Weights of a small transformer language model: width 1024, untied embeddings.
Each number is 128 + 32 x the weight over its row's rms, rounded and kept within 0 to 255. Layers, rows and columns count from 0. Numbers have three digits each. The size before them is the row's rms in percent of the matrix's.

# layer 9 MLP up, 4096x1024, rms 0.0662, rows 2582-2609, columns 0-255
086:181143106132103131116131180100130134090111108152101101173131146146122107137157129108141165144144105107183103048159143147128141131198174130136101075084172110120084047113137102060157092147133154130098151141129119130186109171105119154141052086141153177119062163145124127151153072110100138114119080124101139159132128079088137127104119125124138122110128129138091142134155121168141131132154150151101132091122184121076137116119121144138099124108149113093156090177116141115088165106077120073113128187142113124076085157065126115141128133155133166138161147091142083093100080135165134170140126138180059178147134117120141112175072150118134124133137121140126166100142059141180104159125115146104126084073113190135116111127128154144166126150105152137120100118041132106172126135126151
084:121187180118149114197126179166117136134133072110119088135087136105152079189100089126161109174113159099110063138168086170125097081103059125133118178108149071120140109111079154124171131065158123131178106152133110131146149079156122111122065190114166160126138141115140163083118113161115143128205106082173103108102150122146131131171147137122083117176152147109135125174153174200149154158192221192155134113124064126184123122181137094188137110136164115135120082099128144100122143097140074144172050100150162116167168108122126085085104108141140108116056131157118138147186090123151078168083169111092145160145103136075125134161122164101150155103107141123094125150130191087088141104153143118135099137141077108177132092143111112044133128144130156118072168152155131095104149140142085
106:161164164076143076073116154102092158142158092145093114087135135158135076126121137110119140113109135155157171147076128145119111077081139112159139134169170093133136133152141126223114052114149160055107097131126117170108126114117139123094122129130081161100093107139171175139169125037119137111164144069162086098110080142124128122090085123144150100147129136123162124145082133096152150136159126148109154078162126158105080131092147037165121120133145134137124155135181116110074078105132122140190102153224141128123145124166132079124140121115111132150181083178133175146105099076074159079110106083163170108091129139128151160173112084196082186112126101145122131068179146167126149142088132117134146090110128123114148129140142132135103124150144119077133145147113103129129113063156118
097:088165191103142169159137176116164155182175101105127156164137099144096121126149178106100099108153121198155157142118202095108210119150124123160128103130189126156109135151081191103141133077119108117102146098102167112125136102011133141116080167115129157193102108137140175148096135172095118135146096136150196163111166060148168095105161161121107149147124082175103180083049105144113111101145163108134177111171114140096160149179147175128112178119131081170122165195128104096106172129000163133120123170145151102103145099071091142080128142137108109144142142151196125078089112134109161157195140169161124125129138089155148102137150145100067085203176103106128152113118144126137169096162199091116144120151206145132081145133088185141115117106142116141113214141159134148100084121120108
104:162140156089092061142114114113129174155153159184209135105135118101097101100092074137106124146116144178143081115178143150143088146112148154142130071128136176123112161148148113150145074121078096088088143132159083112103087089164127093091156148143121084156109186180088073193112097126135136114145172100176080103142112116130148082168154166125127119131126137178111100133127130169108121131128083087174145091169116171148131113181104158143169073184085156147149122075166115118154119092149135105173117131118171069109152132104118087114137169121125111114080166167119162125091161093128152136129138171179115098096135102080135089125131111145114076155108105151162113153161139075103214144194103175087176145130077167078103156056113152140163120104133159164085087112142141098100111067099142
088:147169139162156146143120147149138156151106152140097137121105146139073052139083117109132144178126122160162145110121087095137165123135157149112070146078119104173106149140152157143094185082103149120155121184116158157179108092112112137130219129182074102155173172144184191135127047122182098132122109125095149099098133154151090107057143125158140105084138177128127154158100096070139117154116149121079171114187151079118135147168156136126130131157108135140170092134135124109154149084110142143073206150078167234132072144123086094152147170132107082118135093139025083152178102140103148099146117147185079148137131115129125108186187099154157137118156112149089144123129147184140095078135121180078138073096074105116143128103125153133137155123135108118163131133196122150140150154080135
084:135097156080147134109096183134064173151128133087106165065151103115128102109167150157160108138150135140161124109146105139139134120140097145098121196094153153137057143130101164125155147107086132095086088152103190114175140132166142155153090131076135117200106143068154145121152172090159086107145150161101212171080091073163084141091130161202081070145131142073201151076118130144133124115153072134164082164149126071152159156142097086133144121099126140071085162118127116156131155097068177134173121224118170090085126117155176163197116049094101193109174137160200152106074094079084174199159128151105127130131148096104089135149108158104150082128127146105138114103136118158110172120095092119051095139146171103093085131158155055127147117125097174124187125022135146132092149117078116
077:148156159143142084105108135139145128086084070116166137128132130163091135075135116121080136113096118120073098088139104154135161126083155124147087087156147195133073148098151171129150092159136106137144133120129180068157130121107149101154089035087133121083044123141113143142149134098115148055185093131164128182088142160127076161132109132131130105139140197134084130114110161102134162095135100084145159170122189115147172103194098153166139207124092111177068076079128077150171163109142150182161134106129123169094102143146176121120145140143168139127074105126183139114148121123110097109087132155144090073123118125126183128124099106201086126103098154116094169132080141109118148179116072087175151146131090128093159146142133205195119195145143080089132134088135150138110117083135107
095:182094171126140090145155176137133126111130110096177113129194136133151101117079114127104169095187117127162126078103014142174116139146166123185195134178155081095147097144133066114153135180129128141138198102109148155165136140130168144125099071121129090132100186153114160109138123037142154128124143114124176147081133120153153108109143117125125074107143102067128143165128134156115113084105101096155148169158128107106170113073111149100153086132132144065151088133108114133134161096121169155144112124126113150096166134134077142105135115155153045133137126059116170107112159115130134114174120096136113089138169151152144097183095146162145088156093167066133153093116099107176100142131125142137170087098118136163096200117130139158111133095141065095076184086131161102098121080162131
094:124142188161129095169148083100135089115132164128123162069141135123115134138168116115126187134123148160094123051153134081125140125101148115151162173109119117140125155081128132132145089208109154080151120136139099160139121130099126036140163169111103149177154155154204147085122117195136150181149135114171113070117086117153114093097141172179135156093125109130153121150109143127107098065162164081145097138168145178143136118119135164081122166135155208101119097204102133122078105092178068134113133123133157153104174103102146098126130119081181085106109160137064088130157119145113113129099125128087111130145128105106163117139168148153192171123131165167091156109117128146147111150145153137101106128160094172112144152144070138131121131126145125035132100131171139186083125137153147
083:167090110101074089144147122201141134098092127120122164143128066156088074121120080155077123082174130112153134135128157112121193147169152118163148090155190067113095114153174134134125127090136088128130205108107128116134142165184165132095131148144123071142162144147154099143168139111102147126135108122068147104174137057204175129084165112160185153169154125090129148161097171106095137104154123085122168111087147089181108092127147089135087152127209069160101114157124123153130083078174179099100146113137135060138153058143124153135122160117116065140089113122148117120104130124083156149140132065057134165156096138115158098139129123146146133155131095166108115102089155188123128155101126119123093137146192175111134140095083182186125082127106142187142120147172107108139062152147175
124:200170082131098138182132121165157177112134089127111088087100168126136134056169128092148170229118143166116166133116098133131167155090140119135122097145165136128110119076070126109127147111150102194077120103098144182122107152150185133148117135112096068186106139121139177134187135114157153104154140145192141143106131156206107120155111142138100059158134125106122166166118083124161087210147131183128117151116144107136140100142134119108125118093106117153080093117135098127128110147099106061098073107123149150144106102170164088133151125107107120121120073166132084140079120157134097127089114133100188151155123164105074121087124189130160060145153124104189131178174158107109093081128137108138198148128074141119083083176095135191045139161134122223134108127095128130141137154106104
097:162144118135162139124055132167163115104109145087162145132109172132136151063245109092123155192131107093112086151085089151179147132117159082158150164127150101147099098129111151122123126190156154138096140121165138095089125111061145103152117112120141111112053197138176051151135139082135167171143149119160123131074167136129160165121120131098108162153117086102159117130152119178086128133150184141142117134121081179184119096084120193122154178160111105128115154115113131116120164106144198090153126154051164118084133208115096132132098112107152165096142000123097180154146131113118123125115108145111126114142121151139142117077178104100089120110134086128189082031119091142121107107140082093135177146114124130152098115126169119114115108127117202094130085169094172174093169123151158
095:133113120103161144135068148109112138192091086120132121140175106122162070118180095126112108137099158164192136117092163129120185160098071142132154081088118104201107180139053117149135108100125098063114136151188126144100098101113172103108128166168115148130081171111136138118107144126074127104097123082176097108120139054189123130115079170098157155140125163106151077134119159218086116125118110119118113077034147104134142114082130150109152092099126103103145160155156144129099098170074109161118121111120119128161140121099107116115118133109077150142116078087166135138139162129111149148179125117168162095047066157142104098133094142152109101149115151102126104125153152158161069143114148129133095064134139159166123161126155103186166089117130108077168126156085152114155153128135146
107:116161096127107134151117189122139174079132115152103112107150151090123114100164161121116133159119153127108109109144089093115076144159100101155161123120113119166137082097183127127179138196148129074134149068187146163158187111137165154131118157173116129161169085119152152117150106090154125082127150158135125141097151122148112090157193132102155105092110138106165172153139108161121122134099192162105202071096098095116106166075145148110059110109143051118114155151159170167097087098108143143111160140120156137164149152126128109150145195115193100118166090084158134111129127134127169153134084114138120142124155167131123072137192093129160133145135111102145103137149091079085138133139061162142165127107080190151114116115095138128157085143122119127117119058111081110117184100196152
103:122146140087155147110126162170106125165170134119112071126124147114071087128208124142121117164057115149120133117136154102125119156108149138137116119129106083151173151128166140099171176142106120113123146088127184052116141112091038112162070183125150170119108094189136116119169140135175150099129140115128177138152170132096151115112138215077106137089118121139158135130136101142161124106077146138166152119139176125156175116061126139139099173158109050126164098184168089148142135163163094029119165157080124163140125111113164120146145088106161119137098126178106098122124159138139138109209107113100102125114086124106124095174128087094144130122162148120126142118132133117137093115113110122073146122110102176093149124179140107120134127100134104125098098093091151137076187139147109
096:122150118067137113172145102192119117174184064106113117097152133195115159122156154147183117148114175157137073101118126100115165110140198123126118204093153074147131156125124086140124142175233161158169102063132134132120118143115171136105094087161042108064051085166133141081119150065140105094123141143109147129087123142127177146103123188148111117158122136082140153149098149105095145148131116175116158122099155135111105068128114148130078101139143090149099163133094071186185122134143111133116087113155091178129111192214101147165107111127143135069141059151091160159122155159107097061156192062097194159132113162114113102133079088119199091133172127163123103140142133112116122075125114057137128151133108147167113096128149149100154057085104153139158112144117173109205115178129071
066:089146141129135140149085084143076123050148146110168098182175159147079159165163145102106095117201167177157111152129155099121105170090099122131112088139113137132132138142152166120173132120095154134142169094127170119098115111098125133099152139157142119138094175130161159176145100141174124122110201128118136105102140143141163143090118169147138190141079162108148137094075139095108117201154175088170114121189094137122076128137154093173110160142115104183182160144122173104122172068110113109122088131148128174162123135092123151115133128118104125154110076179133164120119122104135146127068153123166175078184154174115140140094150130107114157106145101064103087172167159069135165163135133109134125133100152116125144109147105076105114121071178196113185136135174162077157158118099173
140:093083114078088206117197117103112123163136103126100071030152133126160118159165116138101080169089062095145076109117090059140148144102118187081139082146174137151092148141108133171119130058155148134107148115158101109154110054086124093125174054112098167135121133087141159084079122075077127068104151135104086117137132075103142149085093128137143104148145110141127146122103135174154140087079210137117122085117102143131115086081120137182139125135198119126136096133143102173108170142099147138180116121101195077149148132173156170152163206119145091107151132122165136088125101119098098105127141146069141087131137198083127095150131116171132087163124153129104085075142132140120189104163113198185108141076109127136156138162150127159131104161091125167151202147110175178137092092038180
099:149129136182114134120100133144110184125102097116103067064143151123083134117183097100169148106165139210111106151101130135046156107099116158134085157134184127179114123120153039197119123102125127132120109112157142149164140152145144192129119114112173152129055103099091118115096106147163118189098143121134127109135127087101094120106168109137139163151069157141142115098150087072136143091107073118136136127140152183088112152081131071109115109115130088146187134101137155109164110095142190130162127159163093085167133141096091125071145142156147096152147121144144107132165085118053107103120137160133102089165119160185163104094166054097167083083164068167135189168111101121182099117162129115135185132166123175089135103126142176050114103163108124134108125111068122091182105077184110
090:071150106173115182116149137115144147141194121113113160102071140140150149157091110127115161101053167075143084094183117103123123187080061092068151111133115210124118167119149134185148103103126105134081073133104157078181167098101112125166164147116085135084171111194148160114136149112158114097139121144156166139077157108127213171117099149177092159074158129162166158195154156122151135145146177096103089098175133101113085125120102097096103069129133132141111146094119117145133178119118085148028116175167177111099092147084154114194095106066114133085111104085186111177121157096140133097119123137103115165094155099124106122136128138064098106137106107113098128151074111120119098104121144093179103098138190148101136167084172105112106086119114130187132126105079165083101058149150146
091:065123144128088171108139135124131103172184177153146160161111119104135215158120136119097156102159126127120125166173132131175107160165074183120102122177223156081122114092176184076166095114119141143119153171067143100129152127136154119109083113079169164135141138193148098094146118114136068119142137113095078123084177137172166120062105136161092108123112083138106055155140160186077119145124123190134131126107103159107126157146140150124182112112110169117145064126120159085164117102106124165179142137089124193105135106091112089103138098138098157164120171155137080106131152163131070135169112112173086133115107158092121132098155183103115121127101105133098157130091081117145170148158116170186112138108153126117145146132133132080116156099168169011130170154158120155138120185136171
089:137090119115166139126139110193151162097112145110176135148094124125089096118093179108109089122117125129136113109090142095129139124169137159075116166089149152144106127127152126145121122087124145129101080167130119172082057077189141129128093110135156117168097130172183130107076086112130160095111146120115102131154153110111157115098164149134114177134128154145125113037075143098054101165099197108100160128117096133145088119150124113128121118183087097091145174120125151175148108094192152101104090145156122087139117088136161115110118105090148126126063111077168173153139136081149137114134145072133082163133143188109160151130115162114127109166133104112097164085159148120129127117113210190148113132092173153138119148145125107138117090164134124109129134156221169202154078148184100
101:114150080104117133149109171109103144096172075172132092149120126144164114158163187149112115115065166088133110129099155150148136140068119088118150133110145137118101195088109123075113145077156146206152147127149145123142145102049140091115123124180157143158115100167137126113114111173140076181144112139159162069142069123141175138091096097108130089139185207100122152163083124138120106187064086064119100106146148137102119119145124161155109146138130097146125157122092154157113148183116147199080203094117120140149094076143109072099120124161151077118151122208108154098110163102118133122174171177087120107123093127084166095119092120113109113133167053132128116094130112111120081106099162203150162121110187126141128143139078145145096160097178089106111180059183166105134109157113131
097:118143141104127112122151087115107162092114109125114086147159111150132187110136137069183109121097138108107174144178125088145144092167210107125133101102083131154202132148089126097061190101139123155166150114070190143173150086126110107179122189079116080120087089149163157121143181167127181110119151124151177186109164122183078106147153091150133122154113129206145125143129187195141120093145125143180143085110128128119117135181138120151133147162167070122115162135154112184152113132107086181045086141151107130095124168083160136138138155076175127125119137184055082053148164127119055153091102118160109135122105123128110118098126146114119172058156092131171091211138158149115100129102105130171154150094149093151164186057124120142153238109117129105146133152099111147132109128134116
108:186156065142198171130176142007126146211109187108135142101119123164146118076082157106088085087122166087132179116185152140129148141088127067103180082124098140110107138142141140121142108091121155125153167141159168099116105138117079134147092159119133144184130111194078071164133082133145158067131135093167129095144157164134112181156115135105135198139170129168142130148119111085127126102078079168144114092094135109123117150111120181144144094154097118089166169141130140154107159149091111140165192092113060094113142107136133189126094118114132112132132104169127097091183094109084109118125151122107110152123084183099170076080098122164119188097119114109090133154094181136108128091147115109103144123172154116169122109123127050085136137130067123190094178112102150153138145141112103
098:133145143131097128127118136147109148133137137102128182159108084124121093163135161081098226123109127117071050144131144115109139100194153119158117115169127113139130111051131165108143130099122145076100182082164087141094104142070140181145145096188102145118190139113169172066124117189131096105080185132096120124158164097094147178132115153125090142140152140127112186149141150096145169174105137085182146148126107158105138119144090107117122091110097119067088164118129065139101132069116085162080167172114119102176123159150096146132103165112198121119121154178147177161152116148106141132114136166162112154136098144123130129139152142104094162077117128110125177080156177088102163172132111140176117187112163128159124042151169127145137059124124124108121088163123123163077077179082106
114:161168112124083070150170239107126146167170114139076119105164087105113071141142131101175157140145141112066123107128010063160144095136087123120164106075176029095114146130086118136146118140116104151155175146120148112138091162116157067096175106133206090137129076147150104170127173058192175153171139097125146112098149166056154076204119150114129120116141096168143098118109168074107136134157173152114172133143126157133053118091108119171116098151108152167075132147108111130089129141199091115182161172155169089174181178151090117147193203061165097167139117095153102099046106173096099110163109144124115132104126050150140148082148153094102122082186127119110147111096177146099116138192136193121075129100178141104141159164185114135078138166139172171092167088123155159099131144129173
# layer 9 MLP down (transposed), 4096x1024, rms 0.0532, rows 2582-2608, columns 0-255
082:122119171057126139134104095134131132141168135170149109142145035099182064131146109153166063147136144110128148160073126161139127093140173136136156166165111101106137161136148110147083175125093089133134114112135181178115118076153091115087162118180140110156187131171148142126062154101159165073122146085074087078174187195147125116118091081126118087123090108103135136125141158109069073108122092139172149108115158145105103145136119072102135148150137122163104110134131120123222133110117108168132129070085150129160145085123102133131146155135198142143101095076091146116128202059175099139111108113084158115134044144169163163108116153147146132099121118106156089134140159121117062089090112098175120178103151099113119152128094168125097118117076123163092143111190095144108134139128166
084:154082116135164140109085145172155093126123115169189154147145154104106149085172138128134101100172123146097148107166103155150137113154170097215125121084108179106104149084182115101110156205087114166128128106145118059129111148124106123102062123106087140197128103141063087132072081169155110134111208106144118138105108119137137048098120144147135141141138119106152142139130099081149144161145108100127135153168186080106097093139169090079122159121135107113091142113112119125137087070133147118097115085133123077094126189097123069119120112092127113109156110110143104136106170147188106097109144149170144106166175166160124108183164155147146142115169127096163126139122155104108133136141117156146192071131156124153157073112102128129110097111154152136166107101088152084089100097121143
103:111142143155148100129149156135149120079177143047153122166166092099118139180145117118173096144088158079137131092207112077147092141134101177094117192120108195089104128165091135132126147127138135121135091129128111155127092138108146183133070089116171091151173130157084107147091106100156141149090186158062161142143192097147131094131190122156115153116144083091122140181162116162088135120117108122109101171082137067126131204095141142120123154225126199091135119081114126112113167113159148181105118160127093138147170098099100158100146145063115143118115191175146119060144153170137059169130146175124132136179140161145095134129177080102169101131120124121094154152190148107100119167133113075114123154141114169184131066145096137148135122106158132131170077123129095115104145122137139
099:064118104139177099068090091114118127160168123144078138117165150145156087129173127100131186106098162131108160219111154093161074141146139109141146144148104143096159136127199165087080121153138154130160109170126040101133204109168151099135110116127078161183175089131053157135078117130053217166092082162079115138188104081151139064193154102077110192123105150138133108147154141175135142168081117156125056143097117117128075095170129165133128133097148185164085137110093157127126074164109090130130127143098111136159140126191176076123100141147132181185160096105173090173179146110122109158076135107107132162123129101152175113189039130114138182100139109177164165096091178127129115111140173151117117112104122108123086126147071121127134178217118124075122109152129138092088092147129135
103:089108165209116121159130110110134163137117091111120097197145178079109141070154157155118135079115125128113148124065085123122147141180081104124072186111095112146102119146154150047076137132185143133157181126089125111158145158071144154152121174118123165121107097096169119115179168159116183130091113138128131165126136117104133146078090116128164136107074141085117188128184071138122139143101139113077118142138121131158143134112154149143081198108178110127194098126055123134148123110117138088148145122109126121212134073135126136066123121099080162160144115090125126110126102135132099097103152124104107125121130174210112151142146115118122149098198088091145145092151157076172068175105179142182123086095138102106129125192172108067141095146142161136178176143113220139104155228155110
092:164093064107140100129097150091131111133162131156176180139161140100095106088078118088120121108093094137107096095152130131124142204158113141159135155116105130124192129155061139098159134130155099165103168176124089120165121180123126117106060129109064117097117097080149122172124104147121139126088113101189132166159116136081146107169077145097188171089135082167120128113100093129126175056131069144193082075063104158114092111110128151125122133153056104109154149146116078159127116206092114119194108096175103079115097064170187153076130085124178134080174112122181105129104104176105119159123038126161138144175174136092103134124074187157129111126168116124097075098129153059129182132136130125146151143108138156071127103190135106105109111120137192122126166086086146085132116095145088
084:135098155157169150123068128134127116160144128137152119111123234104133116114156136128118069072144093162079137114152129103088199183109090115149134058147148077125193123091089191119080147133083101159149130107147086134125085093129124080104178178194089096135120172166119107136116169097140110104114048145109110068132149116118141101159179118151127093110125163188142100132135102148106101131094170138147121102075017133152127168088146191107108189116141136153138124102141194117115100094103129149114134141153116159121102150134187150126105171158121119129093108125106127143157105116111075106214126113126151164108128162072193133120132082182171136084123091171169103121137124135103086147119102161126124178195098131130130101083074124152146135140153106144111133142125123144149145133120107
079:119118155141112167078131156093113148137151133112109149160132200118169075137100141122119175120149126064149168157111182130130026105096168119151140144089095149103194130174183157137202140100088091154235125154105077095109151103193169165102139168111155123148137017172137114113056124157091152177048127143139117146160131147115101178112127124131167106096131158123136105120134108103149081122062128153084160148100105084147125117087186104108120139160179144163196147072113095112094086147070136055104181116113167121158167117149136122134150140118090140101192135138118108112115111139138070149132099150180158120108154092114135143134108096061098165114124075091177163182118097088108126154145140129136073144089086118119125064158110128163124093172134134134157150220058160208137176161132142
095:088148142163072070114159084120132093166106124122144174162150121075109152130087138101094171065146128085134141133112151132108175124040128154127092123105160164122058155128057118076092155134159097096088131155156071090152077112108126128112099148141091149112215083149112120096066138100102120158166054151083083150126125167186084125122173123152136128100117127079177138115129104135162149152130109112065063145116109148175112124083112113183175145090012124083156121098096084069105117154079190151173133170148168146170063106119116084132051069167140159088173158109091116146109140119153134142087113142038126149111148103118136169114155115108141134124165114141133096092096082151150186148112188139112159150099151107126093086182118093081113117107122150138161122073162158142091129135101123
093:163064159132083092108109160129082156154061143106125108094151161165035101145134074156168161068160143111140085202124057182107114140138169107179129120145131125166131118181117081138127173116168095123086115088092123150137117160166119163167134061087096118146160170109166160139168153127088109145154167100072097104148174146077065094130107151136160083126058131140142115132095113099123124093126111173168111178154109146182134148156097049121094129147095157151096151065105132152168122143129146130120105133162147124171168131136134137121158125143031130136140128135213117128197119113124136114149161130130073117110109176140145114161114135097159141131098094084169095163163184049072101150125162157113080162138139149139103096034140127126066147169134119157097177101070126086094147147104163
083:097141138139088115093157193151137120143147098093180158116135076119163163108117156126121083154126105155126183111123112153159082124093197112151063143105143154167116127155086120111165114103179099183054076092097066129151123123130148116111101126123159124117166130119125097099128111136125063097128151145150105170172149163097209113088109143124191163134048102140120072145094167136161118118098122131119105140178099073153158106149087154171176103122108141111097094115164192111151131160084090114162178147123153159127110115146154105175124115153070127148130151119155137110122129112150102090169120124126169125137166128158158125087118076128115095117150128096140168180128154092087126117150123131117151123084125147185171142139154074093117138144111118086129180138131103083134171079146100
120:104179140164149090071102188135147117133121170138095093171106161092104060182092142083179137119067121126096120147139203128105135177136115043128174118175098146126093156116127137103152117148103101130121139160148179142083133146110188145121115055140072090115173121135092088169094102175135127130165146159131104084178154146139102143167102158088106135150153124182129148108093126117143136137090172142082119093131139147114148165135098110083134173095092197178153131126111064109167164147096113061091138156130110106153132145114049116156131147123114088200138148091079165115153099117153172120107136076143105138129104161202124116115150123143067153159107157076142133120123114084144159107147086122099135133041159164125134149098141100145142174106141118084094158127138139126066105157120096
095:088171186105107235176149123089158132127156116155134158070122150120085089169093106092065148156130088155152151093122137113098090165104127079131148078128126117154109156127131132179133119079097097131162079181101147148131078139143095115114079074115089160136143096137040255135166130116153146125100131135161159122130100113144129103129134092142064200108122144161084136177134121094159143080111112074110090092099172107113122147145171117150094113148084131142148068152105121119125118134125119163113127103171169126191107057085153119153117105133173092138117159183168156124113044090124095185102152090124088075044083117151115127126078143130149112192154113044154179103103152032115143153144129133161094135093155143139133143132156195172111100099135150137146142102172106168118083119110096
098:144169130085174137120104122122140142094099133129098108111086084157106142034157136080131149199154130174135159141099067106114090092164136070148118166114116149160179105136165132169195120153154138129162157104113100117176074128096141110084069071091177155115100175188148160127117154074131105155131086134085143188143053157105109146125090136145096133066141061144124100132086207131103109095123098165125098157043111188125136120087105117109085152146110096156115155112108184141150191201157147185151138121149176121116064111108191131108089082107079120140120183163110104150110092066108096126145148110091129163199157161133068133136134132071108172137153160102112149070076130124126135133099109109113191131129100075159050154089138179098152134152119164067060130140123119113096081131176101
105:113179119069153101100090110181139091164176153162191204080132120110158113124136095085125072111132162110125094147148112142080120139105135111146122084190137100170120084159156147111128128124153159132122178169081136093115127182139150107111098118099137150151133136140093124103084115113119081080133079091098099073039116123170151094101131113111132134162085203179150120114083145120103059146083078116129147146134137139062223087118095114103134076158108108169163136092096162054140117144132163082141167135128102122082080099111150166109116059119133177170140152129166163158119120099153098122167158142129139142176071085153070111126106110127121149100149148080127149130140115123109186145102121139111144086186158115097080086180149145130115141148126111124179126158154147159063129179092120
100:162060116107126081104149186129067123033166104081121098125110088080154059140149075156193097102104070138121097108108134195113157128142113047142154145189070136123136093117106116082113135151124183133152112118105151134101108150147156149126131086184123107103107223101140086128110149150097106164138120138115117143115155136106119137080097130123107122108111112161137142108141154148122181169080117058202103125209150115133127113095076129120150107093097124137130141138159100207149152087162155143204140130149167135119100122129117094158108167118130039130095094152145103126137173104126087096123157124106174024146124182149172129056194081116069136101114080109091104163118178140134129127173169106165127106185170074155151125115129082188148119154098142111165148138129126207121068104137163
093:179139107116193127090125111216160117141131143137097092142129133097101181124122114094147100094110110068135171145143148084188091171101127114123114136115117147150166106091165134114110129092071126118087156164134101137152146152121119154130195212129135149177180114154152164176123154103191143130087100117184131095121080103088053084125112116098106166117115094134163146123131111124145142109105172032080113213095139068128079132141135151125128111128086118079154096114119090116110079103167114135129110126102119055150089140107128121100151191076065195080127153107173088156149137101137147163115048117154147106175072084147136144126114160155202190147120137141092079037112094073178132117115122137188151152172170138142129152170181102152126140111096148116138111174139098151144123074064118
070:142143094111175131142136128132126178076183128154138150133098126203196176133069140137124122123124092131120169146101088168145100100130107099166114116147108147116135107120150169168141125155148134109133081123132139136147110080120145121125062142116144145142165168090165108112101098172136175083162119101157068123103128081153140143159084110151122115111129181081133200130142121148147190106150144096175113102142096113101171152134091118162098163130159108092193088157115090159108182086107144124109097173139103145107113172104102161141100162107108100059161149202140072081127096057129158149122120148169131082109111146115114120117115154149154127116149143099155138135135176167126195109085109059096161150091103079113113107171147069156121123154107173101147141098143173119132152124131145
128:147151184154163127174176129085142046139127093168210165131151110119132096112136172140161116150088164105137122137055207124136121078171179083145161116117124178101130155094111150110098132134125025145115081085149130126150139135102099123089156128139131120117117138159140113145174107154132110118118125110122147140145089140175074123165136087112109066156155100126080044129160138141141147139140095075143125158149145136081120133154078094081133131149078115100128157106090155069142056118137113105119090145148104102131084136112144169095142110129163154114145170133103118190092107100142129139116106126154155104130079093150135151101178132149099105144132111120141147168107093125148064204136124078135080095152159134147109175095126130126139076081165091097194107136122124123110166095143129
102:182085184094068118102095099136105071140129097147165159172103116066122117120162142157121136109104148129114118159146079109142143118208111133091120156136093153127087097165076158119112083180151132114024147127129146133174127129079148123187111160147081138143124124137129082184184109102142111117147163147141082177141131187117111130115111128130236106133125122156174138104130091133105126106128142139163056114188153080099159044097136185116129147104157193130132141134179114135115147118168124157108128159134166170159089126141140130102158089133140169138113135117130118145112119119103049101202144133139164099090107117116073184098089146069094159165125210120144077046097142180154099154122142149126117154143150076128117145176083121122131154167143139074169066092143130109131154133104132
090:125142165159108079059136058144141143136128117138078087136104105152141156150149162118137111124113135120182113159154065135136112099135127193147103118137133120176123164088178123084116118094130153120107140140140118182092107139132116101168160099124165159119109103148098122138140089160039075123159168092102081084109155162140126177159180134126121106178146129130134109164115099127129113165122174109098178157048091142123082143114139132094106155144153135109137098107106145080079069137132073152157116092084116131088142116195124167135137104142172111087135106140195032110127084159134094164144156135163145147068100132143163097104120129110157152122137132105158132107113144134202144136181133106120092098196125129111063093081099105129140115098160128119179129109199193126119146114117117
090:155165077120134146151137158040117161100079084145109147116110162170131160135154204082141123133129088116098142110126170126086065146106082088189073170082082169123124148081089111156158072193136118129099146148155069153124132095137173068120160122131121110129184175110155212153109169179116110160102132130120155157153115147135098153146086141079200082101097155163081161160174109108147148096173144118132159127184197113142158134126176100156114175131141094203116119146181107119152128184153097114078114138151128147150123135135100160088160098154109104144117103141167110143135165193124131177135089170147151122154166066108124121141103189135128094129120113177135107120073159145146167122160102172086065132175091109118149115138125204141140108183125116148140130110114081138092058090178089
090:144079198070100167097116228126073084122157131137100119138127118148106147153168138200141127159075155121100112125149168143142165167132119146156125134151139131122095140132114104128096052169133116139104115133118174129177161152107100117082097128159101092096177140144090101185108100136142128182124121071099094125168136112138150147132111056113131126149103073130146200115118120097134113080120133102119063145146096112123134150144134091171082136134151134160121080156131144154177100095118139171143177124124148094103102139111134144105114149141162110089149133137052108133106089120131099178083166190116096113115149067093128117164096148120147136127124141182181125117068123148139114120120113082145149137175143149179171158153153142049133133114114144141063141137117062135109188136106150
102:149125160128117156091156093173123107148051130135129113177129155152143108094122084125124109196097098148118149110136177084080112149141151138134122168121137143125175151088109154149149123123103098146166123136082105070150140135112110099141149075110082093102103106093069150088135132108107134136113142073070084144132106224126113101110123161112180149114041122173149107077166135127138134155145170171151111119126048116119079099168111129103109102121136133129121119175116133163133134119117080174075152103101151149125095129046149146109130067099148132105143129088115142129094196093086129130131092156104131116131099114153107154138147139128131191121100114143112157133121147102145145110058117148103044123154092094108158121102170080101143129132103131111098129149068164112150131099124135
097:154099089089154106122130096153091162151127115161133165193113170174154121121103122140095122174155147171155150151119141158110139167109120156134135135156150141154136125126131148101183114155132144129096095163150154137148229054107067117136094143160185109135170119175132171132114163074116109116143176100135102164123130108129197113136142094104128125125097159096194132109141226124119147120132168111109149220157133117163113136120144140104141135057099178074120133158130110042143144197103178093138183095149143160159119129169061177138115058112130160051102163109161104183102147140167101124155184127066161166162142157131122186098120097094126139152154194102081161075129122126109101134194119136119126045146173115151049128128096103132108127155132134126140168109097091128124169061148087
112:072106144098085132152109119154119076101180083158129128119138133113102116153061148137140091141119165124136144154100150132126122138138078145130099189117117102151166143048123077090116108137178120110065077152122128122169177113130125161134134076119158106137084119098080127073142147133137116177129129114120075132087113096083106145086101205151093141095141172114147127137139168110122144101125154092083125142133121113072192162170123109116076096146132178121082100104205054135150114176136144146110154160112164092113105121083098129147137092097086131152155113079086098207136155147179139125099131078142095109109160142106130128096136068149128131107132080150140115139195020139142183173135141146128091170121122101076082153218097144160127169100143138133103104145091113089064098140132072
100:117080160169133134104128147157128119162151131164112163094117164151185146185155174133159131071094096140205147151104149172100098200118162125105159128076141125163152134175102111189159166142162115083166110165099147087145137100162147115108118087121084146135177105144128120139135122108086115182165076145167096094126072090102150151100104164097188089144102123109146133074109145144119127130110171115131111080124171123196135119118114134122169089124107130115187128127192123097132106153048088093144130190141140140143175113077086157104156115061083193136178104121115091112116141127123194133096194141073123093150162097074111131156082131129151132138127112220121048117136126182094156100153135132151161096133118208121087178138094116100121085130196148110076133154119081088136142141105124